config = dict(
    num_attention_heads=3,
    num_key_value_heads=3,
    intermediate_size=768,
    vocab_size=4096,
    hidden_act='tanh_gelu',
    norm='layernorm',
    attn_scale=0.125,
    tie_word_embeddings=True,
    init='normal',
    init_std_down=0.0,
    optimizer='soap_variant',
    learning_rate=0.00362,
    beta2=0.95,
    decay_fraction=1.0,
    batch_tokens=[32768, 65536, 131072],
)
Each number is 128 + 24 x the weight over its row's rms, rounded and kept within 0 to 255. Layers, rows and columns count from 0. The size above them is the row's rms in percent of the matrix's.

# layer 3 attention value, 192x192, rms 0.136, rows 139-174, columns 0-95
size [109 106 100 105  98 108 111  93 112  99 112 100 110 112 103  95 115 118 111 101 108 112 110 103  97 106 115 113 116 112 115 109 105 116  96  97]
[[126 124 126 158 144 160  91 127 106 170 145 135 145 129 128 130  90  97 136 159 118 119  78 173 144 134 124 114 143 128 104 132 137 126 155 116  82 168 149 131 102 127 118  90 149 127 120 125 120 123 115 106 138  90 118  86 137 136 101 121  99 119 177 162 160 119 147 118 130 156 118 112  97 120 112 128 126  93  91 166 109 143 172 117 126 136 127 126 130 140 151 133 139 145 133 133]
 [127 155 160  95 131 164 106 149 167 177 158 109 121  76 134  95  78 129 154  90  82 122 103 175 129 111 132  91 170  97 118 106 112 163 113  93 136 157 105 140 137 157 179 143 145  84 121 102 106 131  97  98 120 140 130 115 119 138 142 113 154 141 121 182 120 115 131 119 124 115 152 163 140 130 164 137 122 123 128 167 106 117 144 104 116 146 124 165 150 133 172 112 104 109 123  99]
 [117 131 166 119 140 137 165 101 129 112 115  96 109 153 119 173 133 105 131 153 121 122 119 111 170 146 114 130 108 138 149 179 117 108 101 132 121 145 147 138 176  98 111 155 121 118 131 119 169 139 152 156 132 107 142 129 128 118 147 101 115 148  79 105 126 128 108 103  96 141 119 122  98 124 153 118 117 142 176 128 139 105 124 124 123  97 156  85 103 209  77 121 121 144 116 100]
 [102  97 114 102 160 177 136 133 131 131 136 144 144  96 141 156 112 114 128 124 139  99 150 106 147 130 144  78  99 140 111 112 156 124 169 185 159 123 105 114  87 145 143  89 133 122 107 122 109  92 106  91 194 133 127 124 154 106 165 106 106 113 148 112 156 139  68 111 130 137 126 122 161 151 150 128 130 135 136 112 140  82 137 134 107  98 126 106 139 127 158 145 101 118 149 142]
 [133  75 123 180 135 119 116 159 115 130 131 130  95 121 142 145  78 129 121 123  98 150 120 138 139 144 106 109 128 122 132 119  99 132 135 133 160 170 139 118 178 146 111 128 125  73 107 134 123 123 130 125 100 110 148 119 154 117 137 139  96 133 134  66 145  96 119 136 128 128 131  95 150 132 124 155 119 136  57 115 141 160 137  93 154 118 152 114 147 190 124 126 119 106  94 128]
 [ 98 109 118 130 155 124 109 122 107  91 161 128 140  92 104 144 137 178 132  87 132 169  73 118 158 160  80 119 158 121 129 127 138 135 161 122 116 173 140 120 181 129 144 142 145  89 131  74 129 160 153  96 130 133 120 140  93 125  88 134  67 130 132 104 105 125 129 111 107  91 136 114 104 113 142 109 136 130 140 134 138 157 159 109 148 172 146 156 116 117 106  73 113 110  99 152]
 [123 139 160 156 122 130 153 134 176 137 120 105 107 173 110 106 141 158 126 137 147 122 167 168 159 122 136 141 169 136 129 141 116 118 137 132 102 120 107 106 138 116 134 179  86 156 143 138 121 159 145 130  93  91  91  84 117  83 100 138 151 144  71 121 123 120 105  97 152 123 134 118 115 153 134 121 140 123 116 115 134 120  93 123 122 111 145 144 111 142 131 169 136 163 129  98]
 [142 127 158 127 171 163  94 109 108 123  92 144 173 122 116 156 113 164 156 120 136 132  98 121 124 145 150 117 144  88  89  99 130 111 148 139 131 102 149 117 126 157 167 131  99 122 150 118 192 172 131 147 103 136 112 159 117 150 167 140  94 104 150 135 138 116 147 130 142 111 124  89 109 165 123 151 101 141  85 120 105 175 109 157 123 138 113 116 119  73 103 155 122 149 117 110]
 [107  89 159  75 118 129 153 147 128  95 143  88 113 111 156 136  99 171 180 133 142 158 136  78 101 130 120 124 115 119  86  94 146 158 174  94 142 156 170 112 158 131  99 117 122 125 157  96 162 117 125 122 132 181 144 152 112 145 164 124 132 129 106 116 102  62 140 116 106 110 143 160 116 146 137 125  98 116 152 140 124 180  82 112 132 138 104 115 139  84 134 132 125 101  78 143]
 [134  96 126 132 109  86 111 167 112 116 152 141 100 123  93 112 126 122 108 116 127 137 135 157 125 184 149 105  94 118 121 119 152 130 156  98 152 151 129 158 126 141  88 135 116 127 143 131 135 168 141 128  98 115 112  96 121 151 138 129 143  93 169  82 142 109 118 117  96 131 126 141 105 156 110 159  84  99 123  88 114 138 144 105 156 139  91 144 123 125 131 136 120 132 105 140]
 [107 178 141 106 137 117 126 145 148 168 130 150 115 144 138  97 141 118  72  94 132 129 129 133 119 187 113 101 133 102 146 132 104  88 144 128 124 178 134 170 115 171 132 159 128 122 154  94 101 144 117 124 121 122 156 111 124 142 134 127 168 144 138 160 162 132 161 130  96 131 142 119 141 110 169 101 103 159 120 114 124 112 115 149 141 105 156 129 126 114 127 117 141 136 102 100]
 [116  95 118 165 124  94 156 130  84 101 138 108 168 135 160 102 143 183 134  85 102 177 118 120 157 168  78 116 114  80 135 130 184 116 141 117  82 141 128 156 131 156 119 155 129 121 153 119 137 107 104  99 130 116 142  92  91 169 146  98 105 143 114 110  77  88 129 161 127 125 153 106  98 151 122 169  90  93 131 101 127 147 137 107 140 137 126 142 165 142 103 146 128 143 119 120]
 [156 135 177 146  85 158 156 132 102 114 122 115 120 122 157 111 141 144 128  92 110 126 152 100 126 130 132 141 110  99 134 109  94 116 139 146 143  82 131 108  98 133 152 140 130  68 132 117 117 130 157 106 130 158 133 148 130 120 121 178 135 174 125 159 123 132 108 140 160  83 125 122 156  97 195 113 165 162 102 129 114 131  95 121 115 138 122 132 114  87 152 124 114 148 150 114]
 [147 137 137 133 115 152 132  92 124 127 161 110 124  88 144  78 137 158 122 175 125  99 127  98 111 149 135 106 120 112 101 106 156 114 134 145 105 147 109 150 132 126 125 176 141 100  98 127 141  94  51 108 155  87 130 101 150 175 129 119 148 124 147 167 119 107  61 116 105 126 128  75 123 140 173 153 131 147 128 153 139 109 133  99 123 100 111 121 150 156 115 148 146 149 116 130]
 [142 179  86 112 133 151 118 125 151 125 160 151 119  74 143 128 128 105 120 113 122 104 134  92 110  94 123 117  91 112 125 130 128  96 136 120 125 145 114 150 107 155 135 106 138 105 133 159 161 128 151  99 145 127 170 132 149 137 109 141 131  92 162 102 166 142 101 124 206 104 124 133 159 135 142 173 111 130 137 174 167  85 150 147 112  73  86 113 116 155 135 122 110 125 143 161]
 [160 146 111 124 119 158 118 132 122 119 133 170 105 122 113 143  95 174 106 147 116 113 106 174 118 147 148 142 110 119 135 126 115 108 153 134 136 153 107 125 131 125 171 138 137  88 104 110 106 103 166 115 124 178 133 171 152 156 143 153 147 128 105 165 144 108 119 130 117 148 106 103 131 115 139 184 155  94  73 126 130 116 171 145 128 112 170 106 127 115 186 112 120 155  89 118]
 [ 99 114 109 188 125 115 158 129 132 105 157 108 147 141 168 134 112 109  90  87 128 173 138 130 131 120  82 122 148  94 163 129 129 159 102 135 114 139 129 157 167  99 126 180 112 159  94 116  80 113 124 124 111  73 123  96  84 128 109 115 141 145  91 147 123 120 144  98 131 121 137 140 165 135 118 127 111 140 123  97 130 135 112 123 162 112 141 128 129 136 112 105 153 135 100 126]
 [178 119 118 150 110 105 109 182 109 100 115 177  99 112  99 127 131 183 118 110 181 154 170  88 125 121 118 139 156 134 118 136 126 149 138 135 107 140 130 133  93 132 140  95  92 190 167 130 156  99 158 106 123 138 129 140 175 159 157  87 124 114 174 128 146 140 157 121 112 107 148 124  90 123 108 121 163 105 115 146 122 128 153 145 108 137 127  90 155 102 152 171 132 137 157 139]
 [126 130 129 106 174 135  92 146 134 190 122 109 125  73 122 116 129 110 118 117 102 121  96 183 161 136 112 134 158 119 161 127 148 113 107 172 102 141 120 148 132 187 136 182  83 121 140 127 146 135 131  88 102  98  89 105 158  99 142 120 146 129 137 144 126 128  96 126 118  92 149  83  90 154 127 148 147 152 133  94 122 120 165  99 107 106 134 145 126 153  98  88  82 147 125 111]
 [126  88 102  67 163 120 137 118 131 114 151 133 128  90 123 112  93 134 150 119  93 134 117 100 137 106 145 170 177  91 162 135 103 114 128  99 131 140 115 173 111 130 155 196 122 107 141 162 134 151 101 145 127 132 123 144 130 138 143 189 126 130  90 167 158 138 123  96 129 119 124 139 120 179 168 173 164 107 103 142  95 121 103 100 156 160 132 101 122 118 135  84 111 128 148 138]
 [128 119 117 115 121 114 136 116 131  88 103 171 171 101 131 129 124 161 128 105 144 117 137 117 148 152 148 169 170 139  98 124 108 154 102 143 135 103  55  87 116  93  79 171 126 166 146 159 131 141 128 164 128 135 130  99 135 136 151 108 158 124 121  93  84 106 113 128 134 123 110 136 115 114 130 122 159  96  90 146 105 155 131  99 125  95 176 101 148 108 155 194 125 187 144 106]
 [107 168 135 119 147  88 104 146 128  77 121 134 113 166 142 127  98 170 155 141 135 139  96 129 145  83 151 135 131  86 113 147 117 134 110  82 127 161 171 155 147 153 127  81 104 153 154 106 183 160 122 146 153 125 149 122 124  86 126 171 119 132 144 144 117  59 158 122 113 112 151 148 117 103 101 130 138  91 123 112 145 143 132 163 144 150 108 152 137  61 130  96 109 127  84  94]
 [153 172 111 170  47  90 115 181  94 120 120 175 140 119 130 117 132 104 134  97 170 111 143 132 144 118 139 168 113 115 160 107 129 101 108 120 127  96 125  91 140 155 151  70 137 117 110 141 143 122 157 143 114 116 114 163 132  88 108 140 147 125  99 125 140 121 103 162 124 131 144 125 131  98 130 106 108 132 115 114 158 101 113 111 132 106 102 138 137  83 138 120 109 137 138 108]
 [139 133 121 170 118 103 182 148 129  89 129  90 101 139 126 131 145  98 140 154 145 123 127 101 129  72 162 113 145 139 119 135  93 132 106 166 147 166 134 178 141 126 131 129 142 110 103 132 136 130 143 137 120  87 160 150 122 127  93 119 126 127 113  83 117 125 120 103 143 142 147 198 187 145 115  85 108 142 160  83 102 138 132 127 161  89 111 101 153  96 114 155 194 106 128 113]
 [145 134 140  74 157 106 163 155 115 127 124 142 124 114 143 133 136 101 137 146  98 107 107 168 132 149 138 153 133 130 136 134 111 111 105 131 117 138 125 129 161 115  93 188 164 136 133 148 103 159  88 112 132 133 158 116 118 100 124 123 150 184  95 138 123 130 137 126 115 105 145 126 118 123 121 138 140 140 120 127 104  84 102 120 109 120 156  99 128 121 110 136 130 127 181 151]
 [145 115 164 125 120 122 147 138 143 138  95 143  81 134 137 140 111 133 102 103 168 154 106 115  88 116 151 167 104 116 102 125 182 150 129 108 152 115 163  95 109 138 156 115 146 119 128 173 168 127 146 117 145 155 151 145 152 108 109 110 131 151 156 129 133 129 140 103 121 164 139 150 154  75 111 142 118  85 100 128  93 139 121 142  98 121 117 147 126  71 172 119 142 136 137 140]
 [120 152 132 145 131 136 128 111 157  71 124 148 141 121  94 157 152 123 135 117 135 139 159 129 126 102 125 102 105 132 109 152  95 115 138 122 151 147 142 145 120 108 136 110 105 102 103 145 120 141 153 165 121 123 117 139 153 144 123 141 100 123 145 107 124 139 144 157 155 147  64 109 135 109 107 105 142 134  89 127 164 116 129 210 134 130 114 109  77 129  74 140 159  76 118 139]
 [129 105 157 110 184 136 110  89 160 129 117 117 116 145 130 119  98 121 112 112 142 164 122 113 125 162 113 111 104 100 129 129 108 119 138 166 117 120 122 128 119 133 129 156 102 128 177 118 135 111 115 131 116 129  98  97 147 136 155 123 114 116 148 139 159 168 136 116 141 114 111  96  97 122 155 107 142 173 138 112 163 122 123 190 137 131 139 140 103 162  77 110 130 156  90 133]
 [157 149  72 167 157 134 124 155 118 143 115 112 119 100 125 160 162 100  95  97 151 109 131 125 152 141 127 105  94 150 134 154 120 110 121 140 150 114  86  98  97 115 124  99  94 150 166 132 158 113 157  96 125  87 102 118 155  72 119 170 118 146 152 111 127 133  97 119 131 147  99  81  88 159  83 116 133 129 113 132 132 150 171 145 108 143 155 153  92 121 123 125 120 132 156 109]
 [190 125 160  66 132 126 123 150 154 110 106 139 140  85 133  97 120 136 152  97 142 132 135 100 110 109 155 125 148  77  98 104 106 139 127 119 116 128 126  95  71 158 110 122  92 110 171 104 167 132 145 128 135 138 156 154 160 148 172 131 134 170  96 152 143 141 134 114 129 110 201 141  75 118 118 136 176 155 126 137 102 150 127  93 111 146 151 131 134 102 130 103 129 136 142 105]
 [156 146 131  89 151 144 155 106 138 142 153  52 133 118 121 122 129 136 151 145 124 131 124 134 147 134 131 144 129  98 105 146 114 118  76 164 153 123 114 106 144 109 124 128 119 132  97 133  87 107 153 145 119 113 132 152 159 110 151  86 148 113 151  88  97 167 122 138 177 106 153 146 150 197 110 126 154 136 162 131 134 105 148 149 161  89 132 152  96 166  81  98  82  84 131 118]
 [160 143 121 111 141 188 147 111 129 103 157 103 124 135 127 133 166 140 189 143 115 135 169 125 102 135 141 153 132 100 134 125  93 104 116 157 106 120 131 104 132 129 150 138 123 101 163 117 130 144 146 166  65 130 109 133 138  75 132 127 125 130 127 145 125 123 170 146 182 108 125 134 164 150 124 153 141 160 113 112 154 115 123 143 120 134 101 142  59 131  97 123 159 124 129 135]
 [106 117 134 151 106 123 122 157  94 151 112 156 120 129 160 163 126 125  83 160 169 132 146 120 119 124 142 100 102 134 100 176 150 144 124 112 100 144  87 139 107 107  88 112 122 129 115 144  92 111 156 107 124 149 127  87 151  99 136  86 149 160 155 137  84 137 113 117  76 151 100 143 150 122 160 114  78 153  88 140  63 139 135  82 110 120 157  80 102 130 140 143 159 163 139 102]
 [161 144 143 125 167 149 144 121 117 125 136  92 133 119 124 122 120 158 105 112 117 115 140 142 106 147 114  99 135 114 138 145 120 144 153 168 108 112 100 118  57  89 103 133 121 122 149  78 109 102 120 124 134 119  92 121 157 152 134  81 122 171 144  90 157 107 130 115 140 102 140 124 129 126 138 114 167 145 157 129  97 140  96 132 122 107 133 106 126 125 121  69 135 124 102 166]
 [110 121 151 120 134 103 137 144  89 183 101 101 136 100 145 114 120 122 142 156 160 119  93 143 121 125 107 105 138 151  96 129 130 158 117 100 155 118 147 149 134 112 133 156 121  87 124 117 119 175  84 136 154 134 152 138 138 159 152 113 135 158 107 117 131  99 124 106  95 120 100 165 144 128 131  71 114 179 124  58  53 132 129 166  98 118 150 133 129 103 154 139 108 118 102 132]
 [135 106 141 141 143 109 144  94 147  99 110 179  80 139 101  98 119 157 153 104 133 167 128 128 129 156 145 108 174 107 122 145 147 121  92 108 110 166 143 108 133 159 106 158 112 147 142 117 132 136 154 153 105 100 130 162 163 122 148 102 132 128 123 121 121 104 139 135  81 102 113  85  84 127 139 114 122 134 122 141 102 158 111 112 134 129 127 106 164  97 118 118 166 168  84 154]]
# layer 3 attention output (transposed), 192x192, rms 0.109, rows 139-174, columns 0-95
size [ 96  89  96  88  89  99  98  86  91  94 101  87 100 104  94  96 107 102 108  91  97  99  93  98  95  99 104 102 112 101 108 102  97 105  85  94]
[[110 143 151  85 139 148 115 134 135 113 131 127 147 108 146 131 115 198 122 174 148 137 149 111 115 104 154 148 161 142 117 133 112 160 101 111 131 133 121  89 124 145 137 158 104 119 113 152 111 134 129 145 110 150 117 131 120 169 130 128 154 137 101  97 117  93 145 134  95 137 135 140 130 138 124 126 109 104 142 153 112 139  71 111 107 115  94 151 150 109 131 160 131  99  88 134]
 [118 142 136 141 154 102  95 143 126 142 124 102 127  94 167 143 165 108 102 157 159 124 155 119 132 106 109 124 160 125 134 131 155 105 124 140 139 117 138  98 117 138 122 119 144 151 108 126  90 164 150 156 100 151 131 154 126 165 131 127  99  90 115  78 128 120 131 127  89 103 131 132  88 113 188 159 144 107 129 112 151 146 121 123 126 141  96 106 115 166  83 133 134 170  99 194]
 [108 132 111 146 171 143 102 146 140 104 126 158 142 134 149 159 138 131 132 138  90 137 109 127  98 145 172  99 109  87 154  99 135 144 130  98 122 126 106 127 127 116 133 107  96 113 110 135 104 163  97 120 113  94  53 107 124 139 137 127  97 131 140 138 201  98  90 164 160 105 137 113 112 140 108 102 142 153 102 117  92 146 182 107 158 152 109 144 164 129 148 136  99 173 142 120]
 [142 199 118 144 106 109  83 143 113 117 183 150 138 161 126  82 116 154 117  97 127 133 112 165 159 112 106 160 131 147 123 110 130 117 117 132 140 135  99 126 134 180 144 136 122 150 142  76 108  92  94 135  86 158  86 123 127  77 107 125 138 119 120 128 140 108 160 162 151 111 104 155 142  88 128 131 112 129  98 138 135 161  93 122 158 154 125 127 152 181 118 120 144 135 114 139]
 [100 161 164 129 163 109 116 166 142 144 168 155 117  92  95 127 130 120 104 114 150 101 139 147 127  98 143 103 140 141 115  96 141 151 139 102  85 114  85 124  79 159 161 155 112 156 169 134 124 109 134 125 141 135  94 116 150 139 148 128 157 104 109 137 119 116 130 141 117 123 134 138 118 110 141 139 122  93 134  81 109 182 144 148 111 130 122 125  72 109 156 163 143 156 138  54]
 [124 142 153 147 162 108 126 139 120 132 177 101 166 128 106 123 144 116  95 179  86 146 163 134  94 141 119 166 180 135 184 135  76 132 140 135 125 127 118 148 127 126 158 138 112 143 138 109  95  79 140 100 162 123  88 118 148 108 107 145 111 170  96 134 142  84 126  91 127 136 165 133 155 137  96  92  96 132 152 121 135 109 128 115 104 139 108 151 106 118 176 165 112 168 132 132]
 [ 95 115 111 162 154 148 148 114 125  84 100 150  98  72 115 108 140 118 117 110 137 149 147 105 119 169 115  96 144  85 118 126 110 132 112 145 143 166 117 106 141 116 105 146 123  78 150  94 158 114 135 158 133 140 123  74 150  95 126 138 122 166 155 141 125 131 155 162 124 151 111 127 118 159  97 137 148 153 116 111 118  93 156 153 146 159 126 135 121 113 126  94 108 157 105 125]
 [103 189 131 162  94 127 134 173 126 112 130 101 102 147 113  99 105 156 118 122 124 130 160 161 101 133 140 112 151 135 130 163 117 128 166 142 142 131 121 124 134  93 100 101 104 108  99 147  98 113 131 110 152  84 167 111 149 123 148  82 180 159 117  80 124 151 144 149 143 134 137 130 137  85 164 149 148 116 101 129 148 107 134 118 158  97  87 131 141 117 145 145 108 107  85 162]
 [113 150 124 109 158 125 124 152 100 126 134 104 162 117 135  67 118 109 133 146 167 146 117 140 129 138  86 140 140 153 186 157 116 109 135 166 137 119 133 136 108 123 148 133 151 115 122 113  80 130 121 132 111 106 106 104 149 110 126  86 129 137 140 100 183 173 158 124 164 131  81 110 162 131 160 112 135 133 179 117 127 112 133 145 126 142 171 113 100 144 113 109 105 143 146 111]
 [ 63 152 139 161 153 159 109  97 141 141 113 149 136 161 124  90 123 119 117 149 120 128 139 116 136  67 123 116  99 106 127 126 103  93 124 131 126 121  99 131 159 152 144 129 157 117  98 129 120 118 126 134 130 149 156 135 100 105 126  96 134 130 167 134 105 152 200 162 152 130 124  89 128 130 116 146 138 123 155 111 152 136 127 137 161 102 161 167 192 119 134 153 133 133 123 107]
 [141 146 146 196 178 146 105 150 116 122 158 131 136  93 137 155 100 142 145 169 110 157 105 129 140 119 111 101 140 138  92 159 116 143 116 149 140 136 136 119 156 107 106  52 145 129 102 151 166  70 159  92 111 100 138 101 128 114  99 148 112 127 135 126 114 106 126  87 138 121 136 158 168 171  98 154 106 132 136 117 120 160 170 167 108 129 110 121 140 141  77 138 142 114  97 143]
 [125 131 126 126 151 171  92 152 148 134 108 125 151 112 155 157 133 130 119 154 133 137 130 158 117  97 165 172 146 140 123 131 121 131 149 111 152 128 128 140 144 104 154 153  86 111 169 129 119 130 127 131 182 113 102 107 147 100 104 101 158 124 114 149 146 130 144 126 106 110 110 110  98 113 133 118 167 160  96 141 165 135 141 152 123 139 119 101  51 102 151  98  84 106 131 103]
 [104 118 146 114 133  98 136 124 126 139 116 116 160 171 130  94 115 107  89 143 132 156 137 124 144 149  95 126 125  80 128 121 143  72 127 173 110 146 147 127 120 139  98 115 140 142 145 137 168 142 102 106 107 101 158 105 153 122 111 121 144 112 126 110 162 157 121  31 153 180 167 148 103 114 133 121  86 118 115 138 150 128 123 126 113 109 141 117 138 179 143 133 132  95 132 124]
 [106 127 120 117 139 140 102 138 163 119 127 154 132 117 153 159 105 133 169 138  99 122 123 151 124 103 148 148 139 138 148  89 131  86 117 167 164 121 126 142 102 130 133  97 128 152 132 169 144 118 197 158 146 160 126 145 135 115  75 142 127 144 111  95 100 118 165 140 143 133 123 149 130 113 117 113 114 131 125 150  98 153  97 135 104 111 132 160 131 114  90 129  62 132 105 173]
 [117 100 139 178 118 109 136 115 102 115 101 107 145 157 143 134  99 152 144 128 114 124 115 159  98 132 127 169 181 103 133  76 127 124 156  97 144 138  83  76 102 142 121 119 105 133 135 113 133  94 129 139 126 156  95 176 123 133 146  98 113 118 135 104 125 112 137 105 115 127 118 157 123 143  91 126 102  91 129 125 152 164 147 114 101 141 124 134 142 130 125 131 169 125 127 130]
 [125  89 115 135  87 164 146 139 169 119 119  97 116 128 146 143 152 103 100 174 134 126 127 115 160 120 152 124 129 131 141 105 134 126 122 106 165 155 144 117 162 106 140 155 120 135 177 114 113 126 150 161 124 135 126 121  92 140  73 112  86 136 130 130 117 112 118  52 129 124 151 134 132 102 103 118 102 124 109 133 148 128 109 105 114 155  75 139 172 152 107 116 170 139 130 136]
 [118 109  76  79 154 129 116 133 122 126 161 152 119 139 121 122 128 110 173 149 144 132 138 125 148 148 126 109 133 158 111 139 159  74 156 132 129 176 158 124 139 144 106 122 111  94 144  89 130 129 160 134  99 164  99 136 119  95 116 128 142 134 138 112 107  99 110 188 124 161 134 117 123 155 147 124 152  93 131 109 149 153 162 120 117 114 114 143 109 120 137 122 133 138  91 156]
 [115 107 107 118 140 151 138 122 124 126 123 142 139 126 137 102 131 116 128 138  76 129 146 193 109  93 117 128 142 147 134 155  97 124 133  93 122 112 142 130 135  77 151 153 134  80  91 116  74 156 131 114 158 133 146 101 123 109 113 126 169 134 138 116 104 117 117 159 125 160  75 147 145 128 111 144 110 126 175 152 130 126 122 172 133 125 170 170 119 122  91 114 161 136 112  63]
 [137 148 142 103 121 137 153 127 128 116 147 134  88 170 150 159 122 129 123 135 146 136 154 112 113 131 121  69 140 160 126  91 153 106 108 137 158 160 139 109 144  76 102 103 116 159 114 137 120 125 104 130 173 103 159 124 135 103 136 176 111  88 128 127 134 117 159 147 135 140 116 130 145  84 147 118 120 118 119 145 124 160 100 149 176 114 120 116 142  82 128 162  97 128  83 187]
 [139 138 119 151 129 118 134 124  88  98 159 143 140 160 102 155 122 122 130 143 145 151 144 157  97 140 147 121  87 119  84 115 131 123 138 186 117 134 175 135 123 121 127 146 106 145 138 100  98 144 145 116 175 153 170 109 150 136  86 111 135 132 120 155  72 144 121 136 167 127 134 135 128  68 111 138  92 140 105 180  77  97 169 112 143 136 125 117 132 115 135 134 164 206 103 185]
 [149 120 138 127 117 140 120 197 112 122 147 112  79 133  97 115 177 131 115 163 125 101 168 110 139 104 147 146 127 114 141 124 154 146 112  95  89  93 159 132 151 148 128 156 139 111 172 114 139 135 145 142 114 136 122 111 123 111 135 148 141 118 145 170  94 139 150  99 129 113  92 117 126 163 119 140 117 116 133 144 143 120 117 130 116 126 114 157 101 142  98  95 140 120 124 132]
 [112 127 104 114 132 137 116 111  84 129 145 124 114 111 124 127 157 127  93  74 131 149 135 111 128 121  70 112 110 154 130 180 142 145 114 158 133  86 141  83 152 151 131 150 136 133 117 111  95 167 152  90 159 133 124 158 109 143 121 100 153 133 124 104 181 161 125 133 144 161 122 105 149 178 116 125 117 143  98 156 119  93 143 145 130 138 101 175 139  98 128 131 129 146 141 139]
 [109 111 138  87 162 136 137  96 118 114 148 138  89 144 173 122 126 127 103 103  93  85 113 147 129  83 119 123 109  60 134 106 142 123 131 136 150  98  74 171  82 114 108 152 116 101 107 126 137 141  96 119 130 118 146 189  87 127 147 107  90 130 155 145 140 162 128 143 179 169 160 162 153 127  79 153 135 124 101 116 178 107 116 126 139 152 147 133  91 142  96 141 125 100 142 116]
 [139 114 170  84 114 144 111 168 144 134 129 129 115 147 137  98 124 145 157 104 129 125 107 154 103 169 124 162 130  90 109 159 147 128 139 103 141 127 120 105 122 112 123 103 132 113 142  88  99 113 145 114 106 152 134 132 162 149 110 158  82 104 133 118 111 143 137 131 152 176 144  79 140 147  97 146 186 137 152  91  83 122 156 143  93 143 127 147 139 168 158 112 126 121 155 126]
 [167 138 191 139  97 148 125  93 126 158 144 111 126 157 117 122 158 113 154 116  99 165 120 129 100 158 127 107 109 118 171 119 125 100  78 120 119 113 135 147 145 156 153 114 121 123 105 127 158 149 144 126 104 126  93 141 161 148 118 151  75  96 120 150 136 150 111 161 133 132 109 154 124 149 117 113 104 186 104 125 105 122 134 119 131 115 133 158 111 115 123 121 123 154  67 135]
 [145 158 123 143 102 120 146  62 112 156 161 161 147 122 145 119  98 157  85 139 160 100 124 138 126 111 132 108 170 109 163 124 119 125  95 134 110 121 127 119 155 131 108 148 128 141 108  98  75 143 111 128 126 113 108 101 126 157 128 177 113  99 138 142 101 103 102 117  97 143 152 135 102 117 129 161 108 130 162 166 189 103 128 137 116  95 166 155 145 127 138 116 128 128 110  82]
 [146  62 160 138 135 143 150 137 114 164  75  91 131 140  89 166 113 119  95 128 128  85 133  75 145 148 126 164 125 108 140 110 129 145 124 146 126 120 113 115 134 136 132  98 157 104 119 131  88 147 104  92 130 197 142  96 148  98 153 129 178 145 112 131 139 118 104 155 127 123 137 140 135 112 173 135  92 135 127 121 146  97 123 125 116  92 144 133 149 129 137 108  79 116 174 135]
 [126 132 107 194 117 109 143 124  81 119 139 122 149 151 148 164 125 162 120 159 134 136 147  94 142 153 121 111 128 134 110 141 135 130 130 166 114 187 161 155 110 126 125 132 124 106  78 150 117 102  83 110 152 130 128 121 119 128  67 147 105 157 154 113 109  79 112 114 110 112 145 126 135 147  90  91 124 132 149 143 126 127 117 168 124 111 141 102  80 120 166 165 141 108 129 164]
 [ 90 139 133 124 102 159  93  84 122  93 134 131 105 152 102 122 139 150 125 180 141 136 105  93 122 129 128 124 137 117  93 140 154 105 115 160 124 134  86 138 152  90 119 161  66 121 148 128 127 139  77 157 124 154 119 136  88 146 137 110 118  93 110 109 158 126 159 141 160 140 119 173 155 168 166 130  99 148  90 143  87 120 118 166 102 136  80  94 158 113 140 103 133 133  85 101]
 [117 110 113 149 161 139  99 142 108 137 135 100 150 114 106 169 142 157 100 149 149 179 113 176 116 134 153  89 136 130 126 153 149 130  77 173 127  92 130 111 142 107 121 137 189 128 153 119 149 157 117 133 108 107 161 134  90 129 123  75 130  95 146 131 105 135 132 195 120 149  82 119 139  99 122 132 140 124 135 176 149  72 130 168 107 136 100 167 128 118 133 135 129 137 116 133]
 [103 106 137 116 124 103 120 189 134 126 109  90 133 147  96 137 174 148 119 131 131 133 113 140 130 155 167 106 164 143 169 134 106 129 170 119 101  97 179 177  90 131 105 127 141 152 159 135 112  84  83 159 153 116 138  99 141 147 125 148 111 100 118 129 126  72 119 165 100  97 114 129 100 121 110 103 139 127 135 106 129 145 121 102 115 139 180 104 147 150 169 127 135 148  89 141]
 [121  95 146 112  83 160 129 143 121 130 110 141 134 121 127 137 113 138 101 119  95 157 174 123 151 135 129  82 142 109  90 140 126 141  83 116 124 116  97 116  91 129  84 131  76 156 118 125 126  84 126 130 135 166 163 153 147 156 131 102 109 112 137 114 117 135  71 126 111 143  88 155 123 160 141 136 125  67 130 121 100 150 154 123 125 128 151 109 114 111 198 106 123 148 134 116]
 [148 150 149 148 151 138 121 119 161  82 130 137 103  73  97 137 146 119 135 129 146 120 101 155 174 124 134 154 124 142 117 102 131 143  82 145 108 149 148 101 161 107 129 111 150 126 138 170  98 125  98 153 116 132 138 127 121  90 129 137 115 117 110 100 137 103 109 119 124 128 132 117 131 154 116 197 117 109  91 131 122 166  94 151 160 131 168 129 152 123 124  96 169 102 138 110]
 [101 111 110 160 105 135  97 235 146 110 122 118 114 117 113 141  89 133  97 164 135 209  97 123 166 125  79 140 158 164 143 148 129 109 123 133 136 159 145 133 139 154 125 173 118 105 127 133 125 121 147 152 103 149 112 147 115 126 120 166 124 106 115 135 140 101 157 124 101 134 114 105 131  83 131  84 130 115 148 141 120 111 175 176 107 100 154 192 144 153 131 159 141 134 145 134]
 [120 146 103 112 197 101 126 170 133 140 158 109  91 179 105 154 120 139 118 115 110 149 134 128 126 137 113 120 117 121 118 127 154 120 150 161 144 147 120 126 184 139 152 111 157 143 129 110 107 124 146 150 103 118 127 137 148 104 103 171 108 127 128  79 119 152 110 119 155 126 175 159  93 105 117 164 109 166 130 150 110 127 123 110 108 135 134 133 144 153 121 113 137  98 156  92]
 [115 155 126 115 167 177 116 163 132 148 146  64 150 118 135 161 136 128 146 113 113 135 129 122 148 112 101 117 115 166 158 111  74 118 157 140 102 137  90 149 111 118 109 136 104  99 137 128 106 109 120  80 152 102 166 146 160 141  69 155 128 140 134 157 121 132 106 108 156 111 152 138 125 132 108  89 132 125 178 152 123 112 139 163 155 102 137 180 134  98 142 108 122 128 150 153]]